Weights of a small transformer language model.
Size: 16 layers, width 128, 3 heads of 32 (1 for keys and values), MLP 448 squared ReLU, vocabulary 4293, 5.86M parameters.
Architecture: RMSNorm before each block, no biases in attention or MLP, untied embeddings, local attention windows, learned residual scales, capped logits.
Each number is 500 + 50 x the weight over the matrix's rms, rounded and kept within 0 to 999. Layers, rows and columns count from 0. Numbers have three digits each.

# layer 13 MLP down (transposed), 448x128, rms 0.162, rows 391-445, columns 0-127
529502380469539571365499547396625524550557449564514525499564386492510506449572511507467566490474487573453450497567514478499503596553426454585465485449435541564556511332463464532532433478547644569500483550521538392506447518468541506379451452448460462530421420554474430462471472559498476526441506484629508569453560387579442327412568470430562449503496421448539499546516476355504473532504
449477569512466495482521520515511507561596460504535450525440472566446537546611411476565470414427621487411497502524571556454581483617555463453567554558488421565519658517521499496514450487455624527488586491541534417461559542514412503542563457427522437546580512453429527558566398492492480518498497519519496438567482542556456559494574496418479524370503533465534521488504519447513490516489
484502500550508548421456534521449543495506505481470512500462486544418457511464489479507533432493485511444506614550452475521485528380437469536590446475547481504473490507509594541509581444485459450455533441576502456459545478433550516532431598438587530554477478554446523499541517509408494472542589421510539482435488398528528438420561503537480356558394526447484498562448394507508439512500
486516542436525541444572457508521476434524500398425524522537573531504544474480406442479423571586511461471529548636525531514544503541544622526509484529535524450632496477498473442543458476578577484584482457465445535448442576586468503442484462446486478485457448457478441482498507529500485537518493552508473504492567563465516457445384562447516466489476534568553529477559457481518451519524
471506464442540595546452525408559454589426615437545501456473497483468437521447473458475441494557492462483504469530531523515471542438456565501496494620501541519457472453481455459497523428447538467495558497460556491460508503460454469448466583524621441529520444566499443521489531496372569443504514481469446507517584493488491595525510523454443447589528568479479502485535433436530537533464
523467549544580466502470560496447482504559531503471430504516434549485568518601482413473511476442515431505421547486414421443596535457503514521502496318474438544482509521438570542505465552469438401448423628513544484409520424517440571507467520474510408478417479483520523503555516509485568613549553559513549504483582502533594489479567497474511538563534502532511405492437575473468494474531
456549414556379459449533477564454505520514619441463427493439574467574506596491438525509421516460445578503506532537385432552535418481555478440454482524512571490576476478512462416425563549427491506488432580493505495537502505561497512491407482421439438556529466540518461469415534513509492479537453552499485545569537541523533592434580580418497501500391580464570573454508528420449458479448
495572496554482537501543529474411470470593464490472599577589505526500510505469537471504510507575478415450489556513552536584410542411409573446474531465490443498520472537358474377516547551584448505590466446469511556558493476515499591476470516513544534558502525448530444582371511671508538565572486584414475548392453532515518454440496536449509598475456474439508462468572546506432473507523
482475539504351595497537521473507473413455501506537491545429452459529447577530562384570527427486430540504514461553494468456401507471457503438658534614485453545449495458483518462508445421476499606555593497570525442413552476557544477549522469412522384457436454578575495426453481432605410528609465476532466466481586465523462482515450471433505503582584473546552581500515543455495459543575
526429508441569501455489423457459474472499575427436450528438518392560492556424428548458537459490577561490536569540624443423506508534478532507503447473510440536565514470541518455564380404454551531452476514435527545432532498470466445435589441520498561457516519489547506577426486464529418518402420548541541464509506432524385554538593506524502487582542576471462582497514466533489482546480
561460526453416497498557486540435439485493453475547516507501438539474473517546549592490476525495549416490449417378493462494482498493457463505463514497457393600429486539486373534413468542421463505443592462581529397477420567492474452466500462526409474493538419505554547506410460443596400536393448436534480525513564523554493555597489561432484509436458424463502507539571502572517369456467
414490509485472465442440478440530435372489505422450561477530425462486526526472491556542547462514541510499662451469556512484560534419594472486549523419496558620552601473564501451512514495527473423464529465439458426472486417481444496531569442472479541570504504494499489549504490533515450377459592485530417423573595546531476512551506506537546476532448520443526548469518542470509421436546
522489440533453502490607538424501446585517521530455582462554580479487432466576462452466554461476452463454441457519499384523547557559575522550538504584510522458497501488552484448478510443524553480482533585474576532469536477483536522561563545509505568410490574555484453540661486538553497507521525508479544517508399556451439543479494492480468517506533533545496528473533479562516493548499
527515534457521475523545506541470573426533469455548489602475486489460547482434464523539507481559414503550487521449486483483475578533392455542554492471497477582547522452428555485544494404521453512542517530436542478505571598444499460509530538511509505500530493451546546553404529381453544551514600475586508371394548469521432353463507506551503464446496482509433535534443458547483563533467
424388465414509572528510612473464551536597527531481548435462482513489476568491510490554482402527401522442421500539507565506454477481429477501528561546481456444481496487533506442499567455482446520470643472483460483520511607589529509532529538515357495493526481542500470388535481542512506412478483571529465525462390471455566543505563580471425476391502449560511516496586462555441546563464
612491490506536535516494584498543568507455592505481642578504458482473504506527467515470456410491544500487466557465505462513414485490518533513545523557478597574525551455487510534458616514514471472485472434519478576472477577500439446505414565588582461462478558449533488486472521503491490536414497467519495529490505510459525644456483556499457416534513463510557506551506481464522477439506
553557478511444452548548533444434558439517407558492596569533492529482534584610517625454440506522464447456544470548466427582506562470465453474544513506430461585433597513460376484590593491504434584467483574428489520577514500515500483570516409477495478509562568446606506463433489507624492461490501513509579435549527490497527367443556499483467523474479456506461456440510465583450448466447
448571525549534461446518452549540498471533561513481564455524513460534424509494461490523576455437484487515479544588564438433509483503411559498569473529463463474493547519448418470625480547455418409516574626479430519468563400471565532386522556495519480546455521644558459448492488483458452439461476450375487498464528639601520560514561552500541466535597445482562537500549460441516484526526
487478469514436462401442543491477387484566516429422554548434581522531534450432560539609490435411463530402527420514442533491495595473455435570536418491604439408487495479496456519485435547529510532625540471609591500441456402530492432522519518511470518526581517530511498551431535402389557508483477528459512540486522452544472457440500459453472512489572528518535523496534490508531546481499
490549525458572530564538475537435489499556515413476475511451557505429467571530449473445411455492582545539518478625467436488464492433461428483496533516575526492554478424528521551487477527493601536458475462474580531482507493483568448448462533506584518523449525477495439417470322442491520469579568438525572491445547552527446424452499536461527526538517464487447538456524611419542505513568
560530547502555439449455550463442596496510495429446520526591553517473493547472543555446513503483550530558520510540443519484515570417462502496484501489532423423502467524507444518491431467468509601493482306559491480543460391412473551498453440515546567482533452493542525488534569490421471487561433482485425424440525515494474502457482501483440484495532491541571577534460514538530511446528
513589443567468544486471472511460570552551571465507498493464573447475480512524442523524394511464487455485423428549508339563490484376461448566403520491470533537568424518475513545409562515421447497426492604460504509511515498470407518666514455425492518592605537427580574499509542528495494488528490487497461440464470447497516412554514558488495439491493488536545571566497476546441582536417
476509550433528521563499418502509602495518535467635518448550469544471503513449511441488468552507454522505475488485555538507455445425535553530494544553486485513417478553489509536522530579497494540476522433472489541523502522521563497470579513465433552511655497601479500543450493441509498452496428520544460560524554482558568452545431405437484468516575488457484564500489548441513499477495
506452565530497461564399471466522588546502511464480452495395467537510466553503513426535560467525487505428506569533556481502546509553581446529455498520567525450473494560480439556441512528435461422450561586474550515394522491511458498428517602545492558535466528477588463615448462494478440495492408504439507597501542480562393518409467470555481499507544434595431579508522413562536536558446
525587483447575526503588538447537510424393538455488408485576523529478545566439508527468430483441498584384433516478511408560469524492490619517393487497538510492504484530486406595515423506566568493554475481477443579417570508434463513386455507469479502529464479530513469509558622523543488522468570495557472423524514420450526538483432447551463466554558495479506461558419469516428507506445
527493495505541565495475455489441497514554479528532511548489475487478526440609506563508507480547504544466480460467530470497486477494523490461445516467473536502502502495486494427476575555411560468489562224477589422371528552456474491543510516514461471501493580480624543503521403497481551510474535541488556507530432551516533507487494502517514514529508538470530435558493494482516511462490
490550455461437485485492541496491448577479417410550526462486471397542457580632443487493489455486432497411449540517545408530493568536474524528491511504407505548485545501510480453490464560433565401416553528518495508513515481410565423510486389501444426547434543560564410493479417526507508514541519460510564481482432519472498666457566474524528530514482483467523609476563397563555459584436
452532504482480589466466517488497535601616456478457405523460473471520536511487461442480511526466533585477521489547455491503559461450414513476463467581526583448592516569521440463466599445443481509477476552495577511475490532540419469495477576515496563464548511589504446613446452539509444449482474574540463507526416462441423592556444483483462524454455514401572611482498460630493524589562
534522482487418464485530534483494597529429434482464504501514470549444498562523468506523521454509481452460509526485476497553478580534538558544469562452634598500465445464554483535514449445526484497422511407534545475512431553601467519528562543530484472518555471473538475406405462536466461354535510406579411457465515504448491411490461483501487525472578508450575503544483595531499532452536
529534542520474512490482503514581460520518482492553404483384437577561474516489423450509445498544492609458510459473504505410447477462467447559534424417520512479465679501527550661511429516455421501431522503521430454457464564442557515423522530489530430563540523480428526435456490417527538527562601441508528545511480549484559402514448510489553497494544486452491499487530533519487445538328
414521586469493532510474438504533465529424483491424484513414409471481454559474504482497481460604452527560529593551530420481540485477424606500526446495431552494571590429476581597553491455446488496472460485456479481608440463486489521510594553490508534512520575559561498419493526452511560535444513641458502475485532445432514547483459412523488511569556480514396558451416517385488545574482
470607592523489466488425535502549526451458542543434467575521530480475503481467491574445445526522490539536418561464422482553520557472465570542409524618558525482498509567472491557419519479545389509542543421539448482567453471491460531474551466498521406453571524498502560494453527568470561435529435433396490447510496537536474500532499461471510553527379662486474477613513531396504526486499
483463529461549519468442565474494445489498577551509525453534519487429456493442468587475521562433529523519529493539446501508526514537511433505499493502406522442523478515440481474461531507564536546501470563520456454533471591493409462489450524503554439489499427444536473465464513474530460505507476500427576485445489573437477264440519511534451516426605487459478546544410478494517598484526
484485535444555560542431441487502476487535551478532528552500489587470519423492535532514486485520433534475541505501462501513517438464568466494527483515534445483488544570447539455539475492455507551503523490490424559459538566478473461471464574521530459467481452523532515510491474503533477492409542557502507515441455523547407225463477483511474544530528499504497463514481481469553498500458
471548545485494502487560459490449461482457490424528514546448595479451457513507615390523562580461514397543492451558537470524592500546552441410575479408388535488505511506447545529491527488560535460446469593506323498541512482462477436412400474548503589453396440482421565542439514513424352534470515616504472435467404528516482492517464515517502551428532477430501411510438571519594510496412
480547455530523448516456450541517551475436438496556454529495444434481461511497415441421590550522487546408437451413414518500467478495484507566438515488507555388404517456443538487592550515427543459477557469468579523469529617530503490438546469465478499569483539471480624585571441467463456595529449624498479495519520495510442513448523503537524504441541556510390467556520537495496494563536
499506590474527493517482549394510537536562468430498535540479513498506454540533482609441501435454563381639508529518479544504433455487548457490519500516461577566546568515498497549640507552516446513532484467396529496489468495493531504488512512548444528462516465543383511521424526488514543571495424583543493507585449492559568570423521523444576543512501505600496441515462495548419445545444
543535473536476461489554520499440448616490533544545427613486414533463438463480546478509503487553489471532498494495497466558493560590542426528511496508497466552530514496589537419466555556526551430477465586485518514531574515506552524571524498442394454497502432439429530556511430458451434511549412469533420468490494484481574403532521448525499542477495544513474548429492540589518540574513
609443547469506519577629512382491427504483484521610491494431507580477431534477528525578444605516534466420501505509490486531584554460482492482563503459465483618510553556509499449503502461418545520379542472504473554486567519582555388460495556470523430530521451536477561574567577516496514500511514446460445526493522484567448551567495396473467452485592596564569537472393470474491415490474
450513437474507536430545498456447443399464448532473531527508437585520556494422499498477583467561523550439493509464554522502535470571466459430522488463480486596513515448544410508541532489531487449421432557489435509536496396477467584498436504507395521488415548501495532517490464488494556447476514508521626445471426456519392452539515456582481551542515403499456521502500464525520552467478
567506533526583512529393514495447470444482545494496392607620512541523424557483527512505476514484483424579465435523526502603505468467497499542530432565475466434457548521470450513504548514483562523452596529529395439486416499456583448462428594422563465605491597453479482499489575467466433446546482517435532579538447478509498569366417538539461501475545571561501528434484522465520424501437
471521581440532522488479575552431548459546564540523505520541515395563458550529410440483538520570439436446464527529502448458456451469499488586546469588573435532517528397448508441475483543537479488508595472437531484555558497495544395509479445531472511551498554569496474594486486594466437521467516522505532558579510523488471400428447484532543479465465408457454518461447503504553571507471
456386489533559558481627574473487539481575545523506438470460518554553430515549514551505552453508556490403434532439606544506642455441538509478521408541493545465389485471478469482436437505488431488519494466470405483449534556560470414455441511493590504558495493586602515539476557459502494489468601429494522534545526443472546403466556514508520568456483488540496493496492456581509456462451
543493527565418431503546630443464499517559508511504504512515534478478488518469441531531537526553479570585409479535457524568429481449447564493569523546464494536506426524569350514521506488387551509512458515457566532554520526402501457412409540438474539548493520489449469477545498438604509488487597462541536545442477533471552470524470623522428398610426493545446523503452483536455495539541
491579608490535518528520466543592611434573513527569501578495419578475600490549423555422494468476550421509451579459493545531530474560596537546527508557492470485447500560496527540523465469360518471489540575599418479508524445529442452459500442437517514525548452440537470448498513473550519620564580501504536446516448418558557492530508623574514515592470472493513491472442563492496442611571
468539544464456593558494420506532529584569454391466568554531493469588517477571452490551423420484525540508579549544546511441498610509506456471535523505485510497503554449463478415564448465434464549508563624573554599464516478478532405561509564514433479533504493495481474529458472503462498612485437598516584449561541379430463472549492494528561534469393474485506546444548518524500494560419
462595474451545513512580525429523483541463653538542479486551505452488513562455443463505501464485493456513614474431506509418496550507436466503460489526483577495580406510486516471472512461490455471403424424536582461557544541473525489468615485460431343409530618499508491499470531509488413524475525517602498442488543503586535516491554452480497493533508521507514520513536511524459527491525
522463560513581498458459472473532468488577457474488528529552497469495425519530399508506514486496508559544417517553443452497470520565569488506511437542501558478452513457536474469426531417499489492553546606603446524507477330588552531478494460572557428526528481574486494545542443438458417485513473552470518533542500519489452486452507603499433559453497486530489499597460514544536469550433
560478468525555498460541493527508424471513487425486500530546518620578475549458411505552490377478445420511589481470513586603434548491504522506508572457486435421598553511441543444512486443679507441483481578530509445490394465442472557422486580555476546394482502574482459466460519475538552373451360493471445477558432530476512408459474469422558534509536491547426560473427545488503444524497
482501500483510494531496518534493628475526608492523511508575470471489532496503469445454585469593419504469502563489560562540423528487548496497486587468444541465527520579491418540515476530478440535531511331515506543566473550439510422549500404461450531571547487559557566523410533366456426527411481523440575522546462534433541496512487552500543496537482584510458515541544448534536579427470
527487503461578500532549436442455471571568495469452564511466561446542504414497514527486396563485474500483587467468534582438464540380565448533544546462451509458515379626565410567495507448522525480557610521420510512442513537443544424476412437517492478471439499524545513515414535530523493468394531549567490484453474579522489569439535529439561493449526413554503481543482483529520435447571
532488522522471535537568572527544548527543528557497474526526437502541495548505468553446496471473482555560428459501477534442534538477562422494501412519574522561506499497517516459493500544487412470481561342538524501442543448512545437519430440477448442491469506521437450531475469477431436509455511490584511516471528618574557539623536505460510539550413422530448419534567528525587550462553
509507403567494458465534521500461468490572474564517400520522551455459518530503495562564464553554536457467556494537446480497486496572398522515488393521481451560523491541488431495445489549442458630487420515553575454517468360553494480598521515515539433467489539489557517622514539387585596481505565506507481529476492560442491598565548542463506514545473500511458419440551517456530510482461
483556471556425429463569498534510479535565603483517429471488581627435481534481540396609489453462451570594484473483474502510483472482540473520492496470499540533467550460512453530420486469522522454494497396397508432381499557509534442546444414459437454442543550392464566544441425459554491589445482500464474502489587470575531455439622491474522487413546463423576543510526476436535508597546
408516580515491500449435407515541466481559485448552492457528447516463544496520610504327479491478480508460476443529500471543494522599462474476505440528463456480583576457490445485473512514535532511578460482567491523514510512588552497528489505534493579495504385570485557489481457579465546494552500473473523508500454512501555461395517509572484534525539528488518512499472402561424497457549
# layer 13 MLP up, 448x128, rms 0.299, rows 392-445, columns 0-127
514577476488459408493522514471462451437542410525474526578505527541444500458546479469464561494536586517419566424451436459347427565465502458471471436487534494507569448537486470543532484561548518579457596512443457439466532429534412524523504442465506417541468471468558461412475561496517533464518425386405478531442525447521402566463472515563492500445509541445452494539477455398565519525463
411423536488499507430581556429543516494599531550492497481488521477536556491487404540510517543422513434527396474504536470569503509565489503489550566553591479439578583496535533489478507496432500514492526521557508452542474488554542526437531594519541497498412562620476554513575534595428478544420469542448517411449486538555536518533516546555527470494467643461560468519496457486404567538562
554482509547453494473492536568535452533397511505477534490527567468444515422555508540457548504435397441422514462508460483453505402493480525504464536494415520525482488498516435507573511512426552512526424460423490469458622556425464526413466454513460473435532499526586478451615398531480571436526471475465515520627510448460476571572545500495494586492553540554550510528392468460503452461528
380383453512524569414543524445537478414511508437617504503501514442517461477543492481500551495537494491481522539498497521509515524517517495490442541493543516548472512531572495474472515483454541530555574521539479496496563527434472486568495475542574497522502574579441524655570609422545487522551516510421518543561521475562464559594466421528393458533505535589508513459511540479557572479559
487521550485436485445451439534534539546520555440566484503549466574521595525436465555558428570472430499544511534440482441468488463603549473487575553450460455558433528474482593570427500532544448551479489529541529524521425483457427638509491499498568561526595539500568449406482448441511503497468447457448546461596512536445558464532411402507472456463443515555466399513450455569418478530496
457470489486559392469515406455475578518489564557507395485552460454372572468498409559537485491519463428486502531472497441536491510525549395588406603499557485448467379445441496464487506482433534444543493525589454558416486521522477456539563505479498499528570496450462580512529509373469494536526460380520459425556530534459599525536507423478556583508510595454512463437581489502476484395512
435453575548509484511476467482536506547520544561521428542547516518507464581512460507471587542566516430486500575451549483453481520526492486475422526543458422592414605535502578530475456569472475449423470624529436509519534476554473525427514334458554498498461554475605513521588486544422525509467559382548533486469515511605558467444603443477472574489568478506461584396478597463487438388495
444532465614500531508463678503432430548496475450515436536476613546552386503559533629439554517527598512440551386446492376422504493527437556433479546562496483464494479506666488474484481402458350593527518550446523489577540529505517564499503511418426502601503566527471495519435493501393529617554495478509523548476510540527497517417531428552514503515511527504506525516491550394416443403549
525465442503560436457588435524585558537403582493514490485500549492510543483486506468412508531451558460496431597475537497519545479550507485504469530396488529445573504497501518517494527448521532527573469581458523575494543431435458547505471471512519490516523479493577494603429484562421571503467427485486482516435532557510493474531490558460557599436613582392427499577567479481454513607559
506404499575510596559467551498502612458496605479481550549533551488468445484448487440521474404480390473461487464524521581511550509529503593578547500424562475515521485490472495497406500520468627501488487512431490520478393479514497566448570537539410441472498349523506511525481603529564556444469504554558464455438514435456495527585470508421523570499531528565548411490473536489413396490486
454451564483530463590559490521458533525579466504550542541432563503534404441494526471489496497443479505539327513557513449521517518582468560452479519492458514452511487501562500498498501459584461523463514518518530403509459571515542468458522605561526513438550548459564425547562532520555512485499475549467592480515440513493427520525514436474478587490476535477476445544539476447422490489572
441462486497570438445512443520502474496583580482458485435390491540444538473488484502555476480461520543518508570484453581471537527509434539612421499498493400553457486461534534478521521542478513497536541488535434475470500474530499566421366499489468514448468430494637541458465502605459437470520482471483396512436398457493461466427542557566535557472525408457523536501457531546551434463548
566589515440449485567451490474458495461470454576415527496454543559564515462379465509497518551479536443577497449489517519561520523445508547462441535556467442462533522439550537492450484492521439419541567534555484464588473479475409475465423533403488441485557462455589553550515465527534394543458572487489497367592414546509554495577482533514521447502528449612553516529487529546399483449549
471530490505384489537574486514513496410460464555617436568560451461486499472488491574484476547496577545469570513496438522484460476453511523465573524569487500519512446574469463481536547487543382542449559521557405578510507532539502559636542452492490466529546486435462516551523515586583549497544509473531495538518508554567426602529436497524432494411546472525541531538458508547549554521416
546507495471508516539513457470448488520456496494540480484454483523502530493517522518465540473456569425511433486470425576463580443515575550461583432459511591480474442492546515465530503442512420566465484527468419588493556473415472352392523529469504476465458538539534502547543505488496480431526553493525462573498487479472524590445482561470470427511515475464574490478542520505444454447547
579470478526580419580591543490536496483526551570465510456452585537448392537458452508517534409482460457388475530614476562489530533571418501536512534466443574460560477473573561453504490459485538494524516536478572467512443513524510497528528568545444451474526440620502551539396506439480471418515446501545432457524431555519504534570556433415443491483396466559534474456607471521437476483526
479501563450484479459476424422529516477563422472549529529443504594495443344491555466461554515552560439514482449483519557538474464547462521510498530442514463459613419574428441460460485547580347533440552487532562483508502445495611479501434542465522484437500550505453452402455478532423505590417471475503483450528435559559494499537481472461559498458570465423404441557501386489463420456520
545511576459567413530466447574512419526562509566575447534548455471462416518538521478485562618391481548460501569535414392383455524490518562481454519480527516529436517413454534530524486538481485583543417486404418520526489528596468508428488555562517499493437512484494458502486524469596454402554459480479605565489514448421554488535542432506554509471520453525562474457479447501513568497548
437474524503546470420487488455525476500434437491566493450559531470471501508433509541567479495567585511496510409561515614513417656460583534487432492507549524484527562444525502585413473492599425492559542457498425549509461464470488489526434496515501519593445492512515448382430359543538508487550555477493485501569433490469453467543508480459575455486472463568420474521489552522514498514550
439389508413483537623482523459514525508408541455507524499491528554495467421408462513469518462393455395539478467482425559436486559532537443422455461522384554495502547473532504521460508551412483513542465393533568484539535513535448553474534459532446467516467463452446542452492549522499448474528507476468466548434494525521398500530543421502451551456564516516545545485557493466448543440499
491498494497601544405481487542565552478617509420416468467465514419515494414505486487469495532546419386570482413549560492552576505494407443486581520483468472465467581555522479470379499620507500491499432560425528480454501466548471490524529480353523527516539454530495496502576522574565582454444483534554409495559520456433445523531565513386554356456531508545505425540368534496321540548406
481426579393500513512440519447591468459481416529501571544467473574473500421497437508539514439566467422465429454433517505453350556497589559423442534559472519436493543501503488567466486448505496497466500456472480624549485531550472507504470521467507431485587482536509461554500451562560463522501466494508549540511527547554452520540515523489545514441501455450435543470515416525481440535499
452422445531496517476499447418424481475605479426429468541490473527545528495504562404507533553538436448546543537549601495432468526496433506517434586474608512411431435464482596572461488551479473449536554564415567616473518488559472499547489527559480473487551452432535472426395491600604449481445390546475587549480515571485424511361515469543520482495552372523504512558507610470440531467487
444485495426552451526515436486455444470476507524557479428476480541534489492402491556541516515552629443488438506437534483529512531491455512436476507439409424420574506557548482466526484476538420479495459483532524529510486524569481614544442393354460480556458467473382542446513506498515544472475452418588441438406531472449516511450527509591460451500469426495484472483546530499479560506445
456509491521501492517494503508518537504480472550549481487606492461517575496496493429490497553543546466537544509432496566468587521578532482497493587504529492484458460447472459586443519539442479571461480511489599444472590364477557602501530509501552477554477480550483518480570481465479451426485477561485443496498471510429481459441572500470455504552483598450472466540538567551422445451468
552596367515515541473487519457508526509459506490450523463549516455456444470493438488552540518557564501497602481432631410459637462492564521489486510516527526466483523559420489480458448414509521564508440533453495574468505491462529506472464523501536583516550528392491477564545605419558465449441554541409533525457511466548473599544462466350518491510521585472489454604544588431495485513475
498454371557540557542511537540488520456499535592488506477444457571542480490551557503499583418519587548480467467474392521525474494493542571451530532564540458499570485512484479524503565511451489492380576539524405557520536503479349411527512490557474616554563563549456512618524472471533438433516519506516447502522422502436449535525489481574491601383497420445521504528473498556463534453569
505484426519468480519425623491565438510469527460447460510434491536480429513543580497459579527508484572529475543563478626394592477577489525547494519517468525575432589506474572584459485500445603495504463468549454518484495497491474423425434463439503564541449514503546590531550536471510487458410444476485476485498538521561526483451538476409490544399502501594434536492536559494534480419409
438379550473491533474562511530470551481362521456439557481491526472409510469512513526542530491468585496446501486491507520556496513485467449472520547461570573481492534655478484572443475496497454496479473563452380516505571550502577505490506565543419535532527456427511484478530501365502476569454549504522500594433503460477499465486535519437566535482575399509428464544469565524456530433472
498458543595525408514549467506490386424466520415505442507537490473479445480498504478530546561521594417405471573620403575534508483444475522558442485441450402480480549522553542566430620505460539423480508552419530528458527483530484463494518466464456525415425546530511499468505476615532429541565476510559526529509494497583556554492412470560537473437495542540615600537426578484525445528399
420502541414492532469536379457466509490444460481510476454475544484436358399462491520569465436583460535506468507539514585487575504416520570603512488491505467530508500490520446543462570515520417481541482510474437515526388472588509541376497518519575491571500527465486499502450515520479498525491559392481527429478528498428509545574601451486550503526444618437503640479480510448451456528515
631530493391479466487491498446458660612480513496515483469515517503478498508528549462562502551551442417461519523506523537523485504485472459492516516561429460527514462521565628494567455471484509406467524537452532497466488503524476488452495492515474467463444478563432482566471460515466511538469508515517503508507534494469553677503583446532524480503506433547524524528510484409435460456476
504469424519430540515599470579577438517521413520451486466497489504532565505557520549562575480557531482499583397506455540504561502498521530567497513479525510501513515586548535463497593458545512538592529427470534476486487597520527429450529520435477568548559469422590517468478500479478482462455505515416452598461458476384480376518463478498407518390500493490455471533552480489419518468538
397460566406522463514498449422538548568497482436510534448554584451439531495493560531526485523437395505543494492531637542379647531562476480505484629459516508428454469490578525461573653520458469440460477563511531481462446547459539467494489497482520551481529555481569486484461452447430442488470514485477573489507583458500529507471600480594473510413523391465525473470526496493435469453505
531484525570508540479503414522515527405423610494477511505474508534533568409547451520493511427559513453500477481393487495499581496502489523433530513571430445496442411542417423569453423467507541541442543552510512526496548501526464530455545461415470439374447531485498511557531502484550542495454492558548426484463456535450490478410527490478574516557562409492487500523589546390543592571558
519544483504415520504548440411516525518551416467488429512517435491429478490475467475534536447521515479457496411476503453537555431525452534477541429498608570372527402367501564494462483482370434493598470561519406556491503448509512502410593534464534457448532547519528499496513477471479501530411455494451459515472405515525418531454525528529538493555443549496506460445585483559458429483428
528514490547514522490459447486417485487520486537440492356518512475557527577487548503564459511551461517469538471574402571465565504472423490518482445551512430493516492508530470521555463530535532522524493489428467504495533517456436507554550510531418515556432424508503602479537544565480534420417416480572432492529571561470569496542580555429510482422578484470529471531583550418438505406556
628515516601548489513481513510534542494500545556459471434603476495441523557491495635581528514514433386486493546506455535532501559624442470503403498508476487479503577531459548568548496406489500487453436569524459501525515515480574502602454462555570509456451525534482556548453418426484535435499428477437510469445505494507567540534511444426534573530462520587481512456496497521494434580587
512538510463470458485504472544507541470422509435469422546502486503458552457522643444578431551521494440474570517393474571428509497499529414459512480543509507537467440549465512506537442499458481527520523531535454496488581505487490497473507532448503455550558491553501519461530498469479597493510570512510491502513514461533489541499467543568617554512461461529498470437456430527405483405506
412511463479508413408426536460589498370515514531569492523505551437440532489651556467446527532555559476500442512485498532461471580461512473560478476396566420479530450510485460459590460471469427441474509557455510528506514518475537439484523410639454479545536531525438471551532487545453510489502497491525509481507423559490451557571517446472519479445502516520443479499517474524604589416420
415573577534453524433511471535534580448553572459542497531507484538539513557540485592531533574511463426460499507422417496379510491519532467472479423531500503573462509492493515482458469561432581517544505517479451440449522546474457522513622466490408468458412554551452506530573509643578530575477518453479510435546511513544476385463525480459572486534619492561532492515445546446471549579523
614670561549581395506413542518523484472473405450562430524458541466560492526541551481481519553487461557500402465380569544415440529531454481454439484560575383420483481506484404497472469464422509541444487554429498533502529360487479524530519421511575536532515478548510474481443506610446477477516532438462560490488522594561537551560543515473454471492557452500560542496410487535489451402483
421500572556545448557579501499515542441534430457370503475521452492542519491523515386458514521519500552491431590448478537569503476530456594609617586558499447542458458494534500489453531500519571523501476590476469498428633403474475549456470581493551516551523503510487465497488534605490537509567413453547576511478474474484531559498415465423495604573497484459524428469454390503517501542599
557498465535547439530475454525564454522474493490511409505461480542553563599560408490545537500476477530550481530509590442467598499531500443501525513589478437442469555481522559555481513543548502565581527579606499586547521544455403452484538447470614496423499428481458554465407509541484511529411478505457509531522483435500540490544488445568529439605419400507414487440536569574552445546501
450555601511592427535560468565503492470504545489393523459554528513543473416469580573422452503516532445545530478432542602520499512520532489529604565445426483506509491409437498448354431603583512482504624582406432463571516463475537406501482519475494500559505451520537505563472401541413481517497453534489550523472460550440476499473537473459461383479395546558469537508492530552502527496579
457495397520449477476465479508549482441469514468445562609479460513445533418540525449538526520524527464436433515488485590403491488396513501479428501485502571522526425509528476529465488515508400531524526511434517567501554500458494479451587456537520505518377422476518423356528499479566532524531441487478469528535518557473465528515478560511447473521529542597535543439471459448486537497520
517528431620437516523498524578418538466530536482501437518456525551431540550530523505498491519597598546550493504560502549513542621454503579482526587489472446415527415450505442470494439539468547516444504576470470505505559523457535573498512428422514461581524522546510496503516485548531547466501535455486599496450397546495442448522416500417453533546504539496582539452463600545579490517570
463458545479474485474531428429539484439543483524487512540499579464508454448477488452501542519575504405536506457539527390401528504562484507428473599405478435516612504526433499413489537548490434424487490544449543531556484502495484470556606549571495552553434542382479428498485517394469541414570441503555474387483495438510558501525476542507474518496557616507452372573421583441469485577537
540519479520539434465582479583464546494469515537578399438510496481533410369446478499574528413500507455519543495545520548472549547395519458450382520497499486553494370426529456549503422507364481475526602505498416494535495415476525512463491546494456485543479545420471422473479427453542577516512570489442496530509510486452513514505592502433475425512599485400511489586433540549431550551602
523500429467551531430425380510549497505587455518484465476490539410488560501551496550398496564503508515494440491416449495472433518466561479488500475392533522413409491543580457564496442526583486553546434437552465491669459469454535444537463451574469540524444549465418463548505459502564538531457583532470462444474522519490540535589431493502474493496475376566446510475536453537469519550483
454517561442525539545537460493531412472488434461544482509491494471483533464487493456462476547484439491580496566525485534519490513514503539507558419433541404468555513498489477619431478474481535490428550486548534560439577560597513453452502480548534485541403599568513428523533546471498466506458530534404464463458451506570451532482485380474417504495449433413505411511522591477492580480524
473435491416482471562547459539486492489550543517473461465477404474481474433510483496508598447528542466500621445471429476526388553434547480408486471484605518433514518484521523556516627579455600483519469581540544468463488482540514502504551444492513528479578500521520513493459431449570443582504535536499534509539575418476399505518507490490468511496382496512567555472457423468520467474509
501555499487591465574479527588602545574403512513487439451403538413455555599526451583560506463551513498551491530505454555472389498513540499497454514523505534461459473506489553524504559475560409479495417572439550562608502404547604573464453456515491470567518453442495373581493594505526503517540417423504390500537399488426564483445479508450503616498464519518556430503557493531501521498520
522506540409460544435492450424620522455475456524486549494454484522423436502533409450593476545431499489589475466500571501473530484553514548458513485598468527530469466528575521547577547602492510513493513518477498410498489491547540517426476427523502457475522544568386490509499506508504461389504566482511487510425562487503544522500541408555458447485576500463530559494559506438498485477482